python train.py --norm_place="pre" --norm_eps=1e-05 --rope_base=10000.0 --init_std_o=0.0 --beta1=0.95 --lr_head=0.00402 --decay_fraction=0.912 --batch_tokens=65536
Each number is 128 + 32 x the weight over its row's rms, rounded and kept within 0 to 255. Layers, rows and columns count from 0. The size above them is the row's rms in percent of the matrix's.

# layer 7 MLP up, 1024x512, rms 0.0232, rows 162-188, columns 256-511
size [ 97  97  97 105  95 107 113 156 107  98 106  99  96  96  92 100  97  98  92  90 106  93  98 111 106  95  96]
[[ 77 119 174 169 144 129 146 156 154 121 115 186 112  99 132 116 137 112 147  94 118 156 148  80 100 146 139 100 144 141  89 202 134 152 121 107 138 138  73 145  87  67 136 152 148 187 140 157 120  80  95 200 106 171 127  87 111 172  86 119 150 121 136  58 208 138 171 134  88 149 139  66 147 127 117 106 121 160  82 116 121 124  92 129 163 147 148 144 175 110 108  99 112 103 179 173 138 153  81 122 143  99 136 122 150 155 175  78 107 102 156 170 152 180 133 132 172  70 118 103 105 164 136 135 110 132  94 195 121  89  84 120 141 138 115 162 104  73 122 163 143 127 158 126 102 100 106 119  59 142 189 124 125  81 129 129 104 119 149 118 131 103  45 106 145 150 133 125 139 102 179 155 138  83 113 141  93  79 127 124 143 156 126 150 137 131 117 100 164  48  86 114  61 148 133  98 158 175 156 100 151 162 140 125 117 125 138 134  95 135 124 142  70 130 143  37 105 113  91 117  72  93 110 123 196  51 143 112 106 101 138 109  80 164 118 138  86 162 113 132 142  79 139 122 162 115 137 103  71 179 146 155  95 136 112  54]
 [172 106 102  88 177 178 169 166 158 110 135 169 169  90 136 155 166 103  71 105 136 133 148 147  75 138 115 162 158 126  89 165 138 138 129 136 139 175  75 119  90 153 107 108 108  61 135 130 108 111  89 152  91 150 155 176 148  70 151 145 129  60 116  76 178 146  95 133 107 126 131 143  96 104  98  85  88 141 169  64 151 130 108 103 116 146 156  90 146  85 136 171  79 136 171 139  59 125 145  98 135  64 104 165 168 132  88 117  99 105 129 151 152 131 130  66 163  91 160  78 156 136 113  97  88  68 106 144 113 153  92 141  99 108  69  83 158 131 151 103 170 115 156 165 101 172 136 155 143 125 122 124  70  63 146 132 135 110 102 149 159 155  90  55 171 128  56 140 165 114 122  87 146 143 111 168 186 170  91 140 203 158 146 158 115 157 157  78  96 156  99 105  94 180 140  84 184 130  65 145 130 130 162  83 170 135 107 100 140 122 117 120  99 157 109 121 106  99  97 131 119 116 176 165 137  87 154 159 146 149 142  87 134  97 161 191  71 135 173  78  54  89 133 101  91  75 169 100 148 111 115  94  77  84 103 124]
 [179  99 127  85  89 137 107  66 108  65 168 144  79 168 115  61 106 122 195 125 143 187 134 132  38  73 146 144 173  63 125 137  98 197 163 134 128 148 158  96 139 155 140 138 144 122 171 163 167 192 137  86 141 133 106 161 113 121 110 138 126 161  91  56 121  97 166 118 192  70 135 130 118 141 151  93  96 124 153 126 101 103  77 105 110  67 134 145 130 134 167 159 212 172  98 141 111 165 147 151 141 162 121 102 103  88  88 119  95  97 122 126 142 112 135  91 143 156 118 172 135  82 150 137  84  25 120 131 129  95 109  80 122 158 110 126 166 156 140 168  75 133 125 188  76 208 115 121 139 176 170 150 131 168 165 103 125 141  95 132  79 111 137  96 120 132 116 147 146  88 102 144 103 140 127 141 131 131 126 139 136 211 135 180 108 148 144 118 114 129 157 150  92 110 104 143  95 131 189 119 148 163 116 104 168 142 115 157 142 158 103 107 158 112 120  77 167 133  87 121 120 110 150 121 147 139  99 161  98  65  80 144 104 160 141 111 143 131  69 143 120 132 104 142 108 141 132 156 127 128  59 153  93 126 116 105]
 [149 188 118 151  93 188 131 206 168  97  82 137 114 109 168  89 127 141  81 100 109  90 104 175 198 129  99 104 201  86 180 112  97 125 125 144 148  94 134 144 181  92 121  80 107 105 116 179 121 162 106 161 117 146 110  74 151 157 156  87 135 134 182  96 146 116  95 200 136 176 143 131 154 131 143 151 119 150 105 121 135 126  99 125 104 126  88 118 140 132  78 134  96  91 171 158 187 116 141  86 107  76 153 137 114 169 195 127 103 139 141 114 125 152 124 210  99  83 159 115 147 142 132 137 143 148 120 150 111 148 162  52 173 130 132 125 160 117 119 115 168  59 142 180 163  75 191 192 159  87 146 160 134 168 133 155 110 143  61 103 147 116 121 112 111  84 107 142 130 105 126  68 167  95 107 130 134 151 130 132 138 119 150 158 170 162 134 118 113 148 155  80 131 153 143 111 173 155 120 119 142 130  93 110  88 190 109 141 160 205 138 129  93 110 134 129 132 129 153 122 114 152  97 124 110 128  96  94 162 126 147 128 188 181 103 130 126 138 150 108 150 137 176 123 127  59 116 146 187 127 119 119 103  96  83  94]
 [151 135 113 116 121 137 145 135 119 127 101 148 140  73 130 126  67 127 149 154 141 143 166 134  99  72 163 142 149 157 111  98 137 143 140 118 140 117 157 113  86 210 103 126  86 140 164 117 140 125 181 113 143 140 131 126 129 132  90  78 159  80 159  80 153 126  93 142 112 136 120  90  81 156  86 117 178 210 106 190 117 104 159 136  91 140 101 129  83  56  96 184 181 114 174  89 123 149  96 144 154 145 181 113 132 148  97 118  92 105  96 174 141 148 169 137 121 101 130 184 102 149  90 122 164  80  91  78 114 147  98 118 115 172  92 106 133 114  76 122 144 124 116 103 149 134  86 112 171 155 153 104 120 145 147  48 166  84 111 128 169 164 153  91 152 151 118 214  81  90 108 152 128 146 105 168 157 108  91  75 116 137 123 125 157 159 122 105 171  93 112 122 117  93 137 122 142  85 125 157 195  72  73 118 117 159 160 148  91 167 174 150 129 194 142  99 131 145  87 175 128 154 111 121 171 116 120 136 114 144 157 139 146 153 144  93  60 152 110 108  92 147 132 111 114 136 135  99  89  92  80 106 130 153  93  94]
 [146  83 178 154  57 143 200 150 114  71 105  92 142 101 109 136 131 165  83 110 128  78 144  93 138  93  83 102 135 142 100  97 107 117 158 125 128 103 127 111 106 166 128 166 113 118 116 124 105 116  98 152  75 126 166  99 143 202 140 115  62 163 100 114 153  70 122 117 152  83 121 193  80 151 169  71 149  79 174 189 149 109 179  79 182 135 118 122 158  76 125 103 159 139 104  96 115  71  80 145 111 146 140  84 114 157  41 109 158  84 105 115  83  87 152 163  55 107 126 132 158 170 106 147 106 113 150 124 107 118  83  51 100  40 141 161 181 164 177 100 135 105 103 127  98 129  97 122 133 147 113 166 168 146  87 124 181 141 119 204  84 150 193 109  88 122 120 149 142  89 110  77 130 116 140  98 149 128 140  42 133 142 124 127  98 120 149 117 111 147 140 109 122 149 152 162 124 126  90 107 199 163 125 132 197 126 165 110 128 194 114 163 132  83 128 107 164 186 123  85 141 164 124  86 210 141  71 156 104  93 225 120 103 120 168 171 130 134 127 159  61 103 125 189 182 128 159 117  56 153 144  80 134 126 178 120]
 [148 132  86 117 169 108  67 131 113 102 191 127 152 160 229 108 134 134 106 117  74 186 129 104  92 131 116 110 126 189 157 134 132 168  92  81 144 133 169 127 131 124 103 109 105  86  96 168 135 178 143 161 121 105 123 170 158 190 131 150 108 133 120 123 118 115 102 151 136 118 112  40 119 125 180 114 112 132 149 148  98 173 145 162 161  97  84  70 124  68 133 145 113 102 167 160 183  62 139  76  78 151  82 125  82  99  89 125 106 109 128 135 146 120  78  38  97  94 104 122 122 171 149 102 163  89 161  53  94 114 159 142 148  95 133 118  91 117 139 147 136 166 101 208 106 141 174 156  84 121 113 136 120 107 146 105 134 147 150 157 172 128 115  93 108 132 153 154 113 149 138 126 137 141 131 136 138 121 127 123 136 170 101 169 126 123 108 108 127  59  78 157  53 123 162  39 137 114 133 126 139 219  66 162 141 123 130 135 152  78 190 128  90  99 124 120 133  99 136 152 114  85 114 116 179  70 123 112  44 123  96 147 127 152 137 100 137  82 137  94 107 106 160 135 110 162 110 183 143 147 149  48 102 156  88 172]
 [141 121 104 113 130 110 106  69  96 179 142 145 138 182 118 129 119 108 158 176 165 115  89 152  88  91 170 156 145 140  79 122 145 190 123 135 126 157 153 119 141 129 159 110  82  93 144  88 108 143 124 124 126 100 110 149 146 110  61 169 158 122 116 151  96  95 157 107 147 176  86 152  94 118  94 136 141 119 146 198  93 103  97  93 165  98 143 180 165 193 158 115 150 183 133 164 138 159 168 162 142 120  93 116 142  93  63 174  72 136 135 127 148 109 154  94 121 182  85 172  73 149 190  79 129  84 170 157 104 104 126 153 138 177 140 136 142 160 138 106  92 161  72 125 108 142 111 110  91 144 191  90 112 165 103 117  86 142  78 171  85 115 126 105 146 138 169 125 117 116 142 155  90 135 178 165 103  94 175  81 146 168 125  75 100 158 102  96  90 108 146 179  81 110 137 193  80  78 121 123 130  69 140 142 166 100 189 102  83 101 147 151 159 105 124  75 105 123 130 114 132  81 141 163 166 128  95 181  76 135  96 161  85 141  98 125 138 150 101 101 113 152  62 123 176 149 119 162  94 142 118 100 105  99 161 105]
 [147  99 140 150 168 168 137 143 112 148 166 125 115 121 124 133 215 124 132 108 193  97 100 117 141  86 142  99  58 185 114 144 129 217  85 193  98 134 136 201  99  68 166 153  48 143 136 184 135 117 112 106 121  98 120 151 148  67  92 133 155  77 171  94 126 102 153 147 156 116 154 171 108 104  80 152 140 107 131  83  76 102 131 149 118 128 133 160 112 113 110 103 132 116 112 162 100  76 102 168  87 182 156  77 143 105  85 119 121 125 111 146 122  88 103 161 143 175 102 154  98 181 127 123  66  86 116 168 171 119 101 102 109 115 140 116 110  83 139 171 106 122 110  95 118 100 144 116 151 172 162 119 107  79 114 181 184 176 136 126 121 113 162 150 115 138 137 172  71  79 111 116 137  84 132 148 110 238 147 160 120 137 102 124 161  81  81 148 119 116  51 119 133 112 128 121 155 147 162  89 185 115  83 159 166 137 155  88 112 165 113 156 123 194  97 133 120 172 149  78 174 156 181 147 112 147 128  78 116 136 121 116  89 137 166 110 117 199  52 159 161 169 127 213  87  72 137 123 102 163 174 202  92 120  96 113]
 [146 158 136 151 102  63 177 123 159  78 191  68  78 161 124 114 215 179 118 126 122 153 169 145 172 121 154  65 118 204 182 177  97 138 101 148 185 163 120 188 132 170 109 167 117 140 109 199 117  88 129 141 162 170  82 130 123 153  98 146 127 132 156 156 132  73 167 129 166 134 143 156 153 138 148 154 103 152 160 111 149 139 173 126 134 170  52  99 149 122 112 132  95 103 150 143  94 144 105  82 118 133 159 144 140 163 136 185  69 120 139 126 133 130  83 200 117 141 108 117 164  72 100 118  87 118 105  95 116 185  83  65 136 118  81 109 107 166 115 188 159 127  98 183 141 183 126 162 158 137  96 137 125  94 108  76 127  91 118 148 107 128 134  96 115 133 162 147 170 165 153 173  72  63 124  88 130 140 114 163 147 111 114 161 131 124 127 111 121 134 175 101 109  76 143 151 109 149 122  99 181 129 124 121 107 140 140 115 108 138 145 124 147 150 128 204 151 160  93 146 145 115 151 127 124 125  75 104 106  84 145 121 127 107 100 163 161 159 163 126 124 114 152 162 202 125 112 112 158  84 156 127 126  98 140 172]
 [139 114  93 134  18 108  90 110 145  80 136 131 125  85 125 110 113 113 143 176  95 102  87 185 105 153 128 131 144 123 123 117  92 115 116 114  93 109 103 152 120  79 161 144 127 168 145  90 127 125 128 169 126 154 106 176 147 153 115 165 145  79  63  95  98  39 102 193 161 112  92 135 178 175 150 135 174 128 175  94 145 183 155 121 115 102 136 114 141 150 142 130  87 133 113 143 132 136 127 146  97 122 126 139 115 151 150 107  66 153 151 123 130 160 143 119 197 171  96 156 117 165  93  92 154  97 155 104 163 105 148 119  79 125 152 122  93 137 121 110 171 153 129  90 111 109 158 115 110 176  96 149 125  63 168 174 132 122 130 105 122 142  98 137 143 147  89 175 158 140  98 148 106  85 146 164 106  99 128 127  56 170 130 149 124 127 146  88 193 160 148 153  87  97 160 102 149 115  94 135 115 118 160 122 148 178  98 124 162 130 141  82 142 147 152 126  93 102 148 182  89 143 129 132 105 146 117 115  72  98 168 152 135 127  88 167  65 102 136  68 146 171 100 118 121 102  84 112 133  89 107 127  86  77 107 110]
 [133 136  84  77  76 149 128 118 124 125  89  66  97 161 144 151  62  87 120 175 131  96 117  83 112  95 156 127 125 136 106 181  71 167  69 120 138 117  99  92 143 134 121  81 105 130  96 126  91 129 146 142 100 122  87  79  85 160 149 150 124 119  68  91 113  75 111  88 174 155 184 115 147 139 104 239 130 133 157 152 128 126 104  80  62 183 132 197 154 143 181  98 117 147 142 106 169 162 145 121 121 147 110 150 115 123  35 111 128 168 162 108 205  73 138  53 107  91 117 108  69 140 121 111 176  65 128 133 147 152 120 121 162 111 163 106 165 130 137  83  65 145 134 121  88 147  99 129  60 102 125 120 116 137  79 138 133 107 126 136 160 128 100 142 130 151 125 169  66 113 120 136 174 159 130 156 122 116 154  88  98 157 105 113  81 165 113  69 210 142 134 175 142  86  81 122 130 102 144  73 109 122  85 131 162 110 114 132 106 174  96 149 154  99 103  63 144 100 123 142 119 123 145 138  95 121 148 133  56  98  96 120 156 110 148 107 154 147  74 200 108 164  81 144 112 142 114  88  79 148 156 123 114 166 164 129]
 [ 99 142 179 110 132 178 137 178 167  81 102 132 144 163 224 147 156 110 106 124 112 135 146 122  86 201 109 141 204 148  84 108 140 126  57 110 157  41 137 119 115 159 152 163 110 144  96 100 189 119 100 103 150 138 103 203 187 121 129 155 160 129 119 159 102 139 128 187 124 102 154 165 139 161 155 117 168 143 118  50 128 157 123  58 109 134 162  89 129  52 142 134 167 115 182 194 144  73 154 126 154 132  98 103 131 199 131 125 193 121  85 169 168 187 154 129 138 130 139 133 105 132 118 163  62 112  40 104 167  88 168 117 114 109 132 168 119  97 104  91 156 118 167 108 138  76 111 192 139 136 155 124 192  85 130 192 179  93 133 121 133 129 171 124 152 148 198  93 137 128  52 133 108 106  87 156 114 151  95 131 117  98 136 141 155 147 106 132  88 111  85 123 138 106 153 122 114 116 166 142 153  59 109 128 140 138  87 148 158  86 119 120 138  83 132 143  79 102  69 123 145 160  54 142 125 119 149 143 132 141 121 146 168 173 107 134 170 166  64 137 111 157  98 129 122 151  83  94 123  86 158 167 140  98 163 185]
 [201 162 135 117 142 102 111 133  96 103  90 181 140 173 151 141 165  45 122 124 177 144 125 127 149  62 112 117 103  76 120 104 180 108 111 139 101 133 164 132 141 140 174  89 127 103 139 136 117 121 153 156 138 161 110 123 122  95  86 123 102  69 118 107 117 114 149  81 114 118 152 130 112  47 105 142  78 133  99 119 169 101 134 146 151 187  70 130 126 182 146 151 133  88  78 144  75 150 140 199 140 163 118 129 137 114 129 106 137 110 122 154 161 194 127 142 125 146 118  98 143 148 108  98 148  91 148 114  90 185  67 150 119 152 157 153  64 144 171  97  94 189 125 143 150 112 100 136 107 121  81 126 170  86 135  76 108 139  70 137 114 145  92 130 115  90 135 179 110 119 124 131 130 123 163 165 120  95 130 173 160 130 122  89 164  73 127 176 116 200 102 142 139  97  60 130 136  69 169 146 125  76 164 140 139 181 168 139 124 142 134 146  58 125 112 152 129 109 154 122 146 101 128  60 114 172 136 109 152 167 134 109  94 159  90 131 167  99 153  97 130 103 135 156 164 156  96 155 116  80 123 111 125 131  39  87]
 [105  56  41 107 127 151  63 124 136 138 150 116 111 128  76  90 125 118 117 162 127  94 153 161 163  91 124 133  99  77 180 144 100 143 134 202 114  95  85 147  78 116 101  85 128 198 189 112 134 156  47 105  94 118 144 171 183 139 104  65 151  89 154 162  74 136 139  75  89 124 191 101 179 124 169 130 171  68 100 139 163 145 172  92 136 151 155 147 171 114 123 145 109 149 115 112 115 172 128 129 150 119 137 154 165 137 100 165 169 148 144  91 106 124  68 114 142 135 100 118 118 108 128 116 117 132 149 162 151 143 188 144 112 108 123 145 123 128 168 105  93 149 101 155 175 127 123 101 166 184 183 162  90 142 210 105 173 173 153 106 135 206  93 114 109  68 139 157 125 169  94 114 145 149 154 120 122 140  94 163 154 139 123 114  88  88 117 167  51 181 123 130 137 119  81 127 163 138 118  90 187 122 131 119 108 177 129 164 161 161 110  90 134 146 103 101 103 122 103 141 156 126 150 146  95 123 118 133 134 103 105 183 137 162 147 100 166 145  90 158 162 135  81 137 123 141 209  64 113 134 113 125 123  83 123  87]
 [129 103 172 147 137 146 124 106 104 131 137 155 105 111 124 120  95  90 127  87  90 136 135 115 134 129 128 164 109 147 137 142 199 177 151 117 154 153 124 172 104 124 102 107 136 101 167 111 123 155 127 117 103 195 135 199 155 129 136  67 113 142 154 133 161 147 113 188  53 207 125 138 112 122 128  96  93  78 123 105 119 159  87 106 157 113 132  55 117 158 158 182 110 119 112 123  72 105 117 150  96 121 158 166 120 178 162  65  75 136 137  90  74 139 153 132 124  87 132 148 121 173  95  90 145 160 122 169  81 152 109 166 175 146  41  96 129 167 136 147 165 138 185 101 178  92 139 110  93 123 157 102 129 144  99 172 138 159 156  86 135 114 167 158 103 125 121 119 126 157 148 106 143 128 122 139  99 138  87 130 108 146 204  82 199 124 108 126  86 131  68 124 152  75 166 132 155 134 143 137  91 172 150  69 113 127 112  79  91 157  58  92 111 113 143  98 134  97  66  76 142 103  98 136 149 150 138 150 149  83 104 107 196 133 142 197 166 155 102  83 163  59 155 106 116  88 169 109 147 118  78 141 155 139 121 107]
 [137 153 119 117  81 110 214  80 126 144 175 191  75 121  81 163 111  83 120 180 101 103 153 118  82 109 169 114 135  99 141 105 167 134 123 111 156 103 153 106 107 110 154 126 144  81 152 121  98 102 127 169 197 141 151 148 175 110 106 115 121 101  92  64  73  42 171  99 182 172  97 109 111 119 141  73  86 156  99 179 121 136 141 105 154  96  96 166 183 139 117 121 114 123 131 102  79 231 117 140  54 103 133 110 121 105 113 175  86 120 115  56 200 101 120 127 146 133 108  96 177 144 157 117 134 107 167 199  70  57 126 117 120 110 154 126 149 100 113  91 104 126 128 133  69 122 126 162 111 141 143  84 134  95 102 133 126 174 110 123 114  94 133  91 144 115  89  24 115  94 123 123 151  92 157 144 131  65 145 162 137 146 122 158 127 110 122 127 133 204  65 177  88 168  97 152 107 118 119 104 137 147 138 136 184 142 138 153 171  96 145 124 100 117  84 143 108  92 109 151 106  88 161 105 142 111 145 134  73 133 124 156 100 157 105 170  94 137 121 110 110 108  52 123 161 119  93 195 121 115 103  78 118 148 107 158]
 [151 108 101 117 110 138 158 118 130 127 103  72 139 166 129 138 141 166 112 168 104 152 109 143 146  90  91 157 132 123 150 100 126 112 169 183 124 115 113 131 154 187 157  93 132 105  64 151 105 135 130 141 114 167  86 168 111 138 116 197  98  79  52 111 118 152 167 134 108 101 150 158 110 152  98 143 221 114 194 153  99 118  70 131 149 180 105 155 179 131 143  92 122 115 106  98  96  79 136 144  94 112  96 132 181 160 144 139 152  94 158 112  89 112 128 162  65 114 161  88 144 112 127 148 138 116 111  96 189 115 127 119 158  89 142 176  90 105 155  75 119 136 118 142 120 162  96 103 170 151  69 158  81 172 145  94 123 141 135 146 156 108 198 117 120 126 121 141 151 104 169 146  65  89 187 128 106 102 134 129 110  73 119 140  99 133 120  82 178 156 118 151  99 119 125 149  96  96 120 196 140  65 193 101  91 107  89 169 158  99 148  80 147 112 104 170 113 152 157 186 120 179  65  80 139 122 104 153 158 130 165 129 122  51 144 149 127 105  89  95 132 136 157 119 116 164 119 123 136 122  91 110  90 190 193 176]
 [124  87 149  76 145  83 171 115  75 168 151  84 111 190 122 139 175 116 181 141 120 185 113  74 159 111 125  93 106 140 151  88 137  81 141 109 156 164  90 112  87 108 168 112 150 104 133 173 115 100 122 135 146 121 153  79 140 189 106 105 195 156 171 140  89 147 167  91  75 112 143 162 136 100 150  79 126 105 155 143 130 113 110 152 186 168 127 116 126 133 180 108 101 142  89 176 147 122 148 101 144 130 127 153 139 135 132 105 167 123 106 155 162 148 123  97 134 121 126 126 130 121 203 145 111 163 150 139 146 102 142 140 131  77 147  80 114 119  86 145 128 107  90 177  87 148 133 136 143 102 134 160  80  92 164 160 152 156  96 209  78 114  96 105 109  88 139 177 165 151 126 149 165 126 141 125 135 115 103 176 203 114  77 155 131 123 144 172 111 167 123 135 174 117 154 151  97 111 101 155 141  68 122 158 200  76 150 165 118 194 116 134 157 108  69  68 127  93 160 156  99 149  31 130 198 162  71 146 102 120 116 181  88 147  66 174 207  91 118 127 139 126 130 141 147 110 118 120 143  37 121 180  82 118 110 108]
 [127 177 147 159 207 115 116 109 107 105 130 108  38 127 129  72  39 148  75 116 110 103  89 144 126 149 172 179 158 119 133 147 156  93  68  68 101 130 142 148 140  80 157 160 128 122 156 124 134 151  92 138 129 108 162 132 200 167 178 124 119  85 143 153  96 126  97 138 126 157 149 136 118 141  71  59 161  92 116  98 127  87 116 105 112 115 141 209 161 153 189 144 171 171 169  94 166 121 118 138  89 105 134  55 119 127  96 116  87 116  86  71 197 119 158 104 151 152 135 136 148  86  95 113 100 182  63 155 139 130 153 201 135 159  94 106 161 115 123 172 126 102 104 110 104 163 138 134 192  97 143 203 104 108 135 123  86 158 133 125 154  50 126 133 121 115 158 120  67 117 145 137 101  96  76  98 182 167 101 110 138 171 124 196  95 123 112 129  87 150 104 158 145 179 104 170 115 127 123 160 100 112 137 124 170 136 132 109 147 123 142 124 171 173 160 133  60 161  99  98 149 142 104 128 132  65 125  81 150 134 140 119  90 158 116 113  68 117 151 142 129 153  79 126 190 101 132 119 125 185 101 157 108  74 113 189]
 [187 100  77 121 103 159  70 146 114 148 167 129 132 162 103 135 131  53 144 116  87 131 185  95 145 126 127 118 178 109 145 134  66 188 157 105 155 108 144 188 159 107 121 152  73 155 128  96 152 209  88 136 120  94 129 144 135  92 143 114 114 135  73 131 110 118 129  93  89 114 175 138  81 140 155 119  92 128  84 103  98 192 102  97 158  91 118 145 158 139  60 101 113 163 113  60 124 155 185 168 162 115 162 118 106 106 143 158  96  71  89 122 109 120 108 116 131 123  86 119 149 165 141  86 152 116 180 126 149 104 161 115 144  72 135 168  82  88  90 176 148 100  92 118 113 133  90 115  81 195 122 175 115 141 163  65 103 175 156 114  67  99 120 111 105 110 113  92 144 105  95 108 142 106 105 163 133 106 156 159 159 154  61  79  61 142  54  65 128 138 158 139  97 161 172 183 119 174 148 167 149 160 122 147 110  68 146 119 120 123 222 118 124 159  62  78 149 136 180  70 147 147 136 113 101  96 139 181  92 119 113  76 117 118 105  93 178 118 137 109 110 184 118 152 118 155 162 182 212 121  69 123 147 108 132 134]
 [137 111 123 150 170 139 105 101  82  95 137 188 102  91 187 131 130 145  70 117 184 124 114 148 118 114 165 145 150 167 218 141 146  56  49 130 118 129 154 116 156 101  82 130 147 173 123  85 130 120 187 138 117 145  99 139  67 151  91 130 117 159  72 132  69 169 135 152 147 153 147  89 117 188  78 127 133 104 141 130 130  56 180 136 154 108 159 117 100  95 131 120  72 146 119  69 153 124 187  86 157  10  96 160 155 183 122 117  74  75 147 102 112  83 108 127 153 131  97  76 117 130 161  79 176  84  85 109 148 141 134 137  92 144 119 127 122 110 122 154  93 107 165  59 106  82 156 157 161 136 155 173 184 111 154 129 124 151  80 119 162  83 106 118 141 128 199 149 111 133 114  97  62  84 121 128 133 166 136  75  90 114 114 152 170 114 137 111 102 156 126 120 157 134 136 107 164 191 140  72 130 146 136 126  45 142 140 111 151 116 134 123 147 157  70 134 130 148 137 152 113 106 156 143 163  95 128 188 121  96 105 106 170 124 155  80  96 156 184  75 128 134 118 146  92 157 109 140 111  86 136 131 177  95 155 187]
 [112 189 137 150 106 113  79 125 126  96 158 166 100 141 136 160 141 129 143 140 119 180 143 108 120 151 151 121 145  97 146 124 117  97 163  74 134  96 153 150 109 168  83  82 136 129  85  94 132 126 145 110 116 123 144  98 118 109 145 159 103 167 137 107 143 128 109  72  91 132  77 138 136 149 122 124 114 162  67  98 100 198 102 102 129 130 135 182 129 116 105 136  90 117 135 121 141 104 154  93 122 126  88 137 143 138 163 135  94  34 145 163 122 163  85 129 163 165 105  87 143 127 141 133  91 134  88 104  75 128 129  98 168 137  72 133 158 144 144  77 167 178 108 120 149 136 162 135 187 113 141 161 148 164 146 128 122 132 151 120 215 112 133 155 135 160  66 102 125 114 155 117 132 143 101  85 181 191 139 122 186 168 113 101 185  80  80 188 129  50 182 136 172 192 123 127 118 150 115 115 140 159 132 151 142 165 122  70 162 199 119  89  79 135 104 128 155 109 144  63 112 125  70 133  89 172 143 121 179  91 162 122 122 173 140 137 122  96 132 170 127 136 160 181 125 141 162 110 138 137 114  54 161  83 146 102]
 [135 130 145  97 112 109 117 134 146 128 127 169 138 130  92 117 155 136 105 120  40 109  97 131 141 192 100 128  93  57 135 141 154  67 141  95 152 169  91 140 130 110 165 168 183 179 123 151 148  85 151  82 132 137  93 144 118 150 132 158 113 139 160  98 141 152 130 137 136 182 155  95  92 118 144 122  83 120 133  81 125  80 121 131 170  98  94 144  48 177 146  89  92  85 122 158 195  90 119 135  65 125  93 136 158 147 153 157 135 118 136 185 123 102 164 106 121 101 101 144 150  72 117 146 157 198 138 188 126 142 118  80 100 127 113 165 124 148 118 149 152 171 143 155 123 131 153  88 146  91 115 165 137 105 134 152 175 167 116 141 121 207  69 159 156 118 113 159 183 128 103 195 164 168 154 118 148 173 116 105 128 154 120 150 126 136 134 149 187 135 108 103 143 148 224  86 135 120 114 137 104 114 132 159 112 136 107 154 101 168 129 155  93 148 134 112 146 138 190 173 146  75 138 123 140 104 127  80  99  88 102 130 151 122 107 144  80 135 155 138 164 125  86  87 125 131 188 168 113 131 140 149  61  94 106 149]
 [ 84 115 132 161 134 132 151 114 153 145  70 140 143  80 137 110 166 119 173 150 148  96 136  75  98 112 134 164  90 132  76 138 107  98 173 142 108 135 161 163 127 120 122 172 198 149 133 128 115 120 134 164  85 110 139  94 189 180 106 130 141  66 111  99 158 157 102 193 148 193 131  73 124 131 177  85 151  73 151 158 132 136 121 132 104 143 109  87 108 192 100 164 142  82 121 108  88  98 124 139 110 127  82 179 151  80  94 133 101 138 137  93 124 123  99  52 103 138 112  96  93 129 126 107 143 150 168 102 131 145 154 121 115  89 129 131 132  79 115 162 145 137 133  86 111 139 152 131  78 112 110 146 105 138 142 196 231 151 105 127  94 107 138 128 115  90 173 116 105 111 105 119 114 209 112 123  92 120 171 151 105 154 115  42  86 179 143 126 208 198 134 169 119 141 152 138 120  47 155 160  95 160 136  63 134  96 137 126 130 186 114 182  82 138 140 129 105 127  58 110 113 149  97  95 124  82 100  70  99 117 149  42 137 145 123 133 141 128  83 132 147 108  60 167 147 140  86  92  63  98 159  86 142 109 111 149]
 [ 89  98 151 154 121 137  73 154 178 136 158  80 160  94 147 148  97 136 111 169 107 103  80 158  87 155 141 118 116 116 121  64 105 119  87 111 144 122 111 136 133 134 118 163 211 152 120 117 176 172 151 157  82 177 170  81  66 197 157 123 118 145 150 141  77 172 134 108 145 138 120 133 162 165  86 151 171 153  70 130 156 145 124  93  98 129  89 143 138 100 138  98 142 146 198  68 107 150 148  96 182 140 170  92 147 122 167  97 109 104  63  78 144 145 111 140 112 114 114 142 121 100  97 105 130  96 148 113 209 127 148 126 108 118 129 117 120  77  92 142 132  99 121 106  96 120 136 133 124 173 145  88 149  68 160 138 165  85 133 140 193 144 161  93 158 148 176  58 191 131  88 161 183 139  38 118 172 188  84 127 109 127 139 124  88 164 154 108 147 117 150 120  85 162 155 116 151 111 149 100 143 136 104  98 128 117  91 198 164 127 143 169 113 114 100 120 134 125 109 142  91 129 176 127 202 156 193 161 172  83 137 131 163 123  89 132 126 148 128 143 145  82 157  96 108 113  97 102 140 144 109 135  72 139  87 197]
 [ 72 123  87 128 116 167 116 156 121 169 169 181 106 209  67 107 117 107 139 116 110 100  81 136 136 114 136  87 139 134 112 161  89 202  79 111 129 134  75 122 131 144 142 137 118 142 147  78 148  66 171 146 116 136 124 179 126 127 122 131 173  48 154 124 161 127 147 178 188 140 110  85 123 107 157 183  55 162 102 148 111 141 149  75  70 137 153 118  99 186 137 149 113 159 124  98 145 108 184 147 119 102 157 117 125 103 101 155 153 162 192  56 139 165 105 125 185 188 118 175 101 114 184 158 137 161 122 102 123 100 109 114 148 121 124 142 118 152 111 122 159  61 155  96 115 126  95 108 125  50 160 118 147 116 131  83 136 183 114 161 139 213 141  83 136 119 112 126 168 133 108  98 145 124 109 121 107 104 112 119 143 127 140  92 101 150 108 131 101 138 136  78  96 122 103 159 137 113  88  95 169 110 174 130  69 170  80 147 153 177 148 151  91  94 113 120 150 142 105 158  97  38 152 103 141 155 116 105 122 178 135 142 125 184  98 160 124 123 144 152 123 142 123  77 130 108 103 104 173 118 126 188  74 141 153 146]]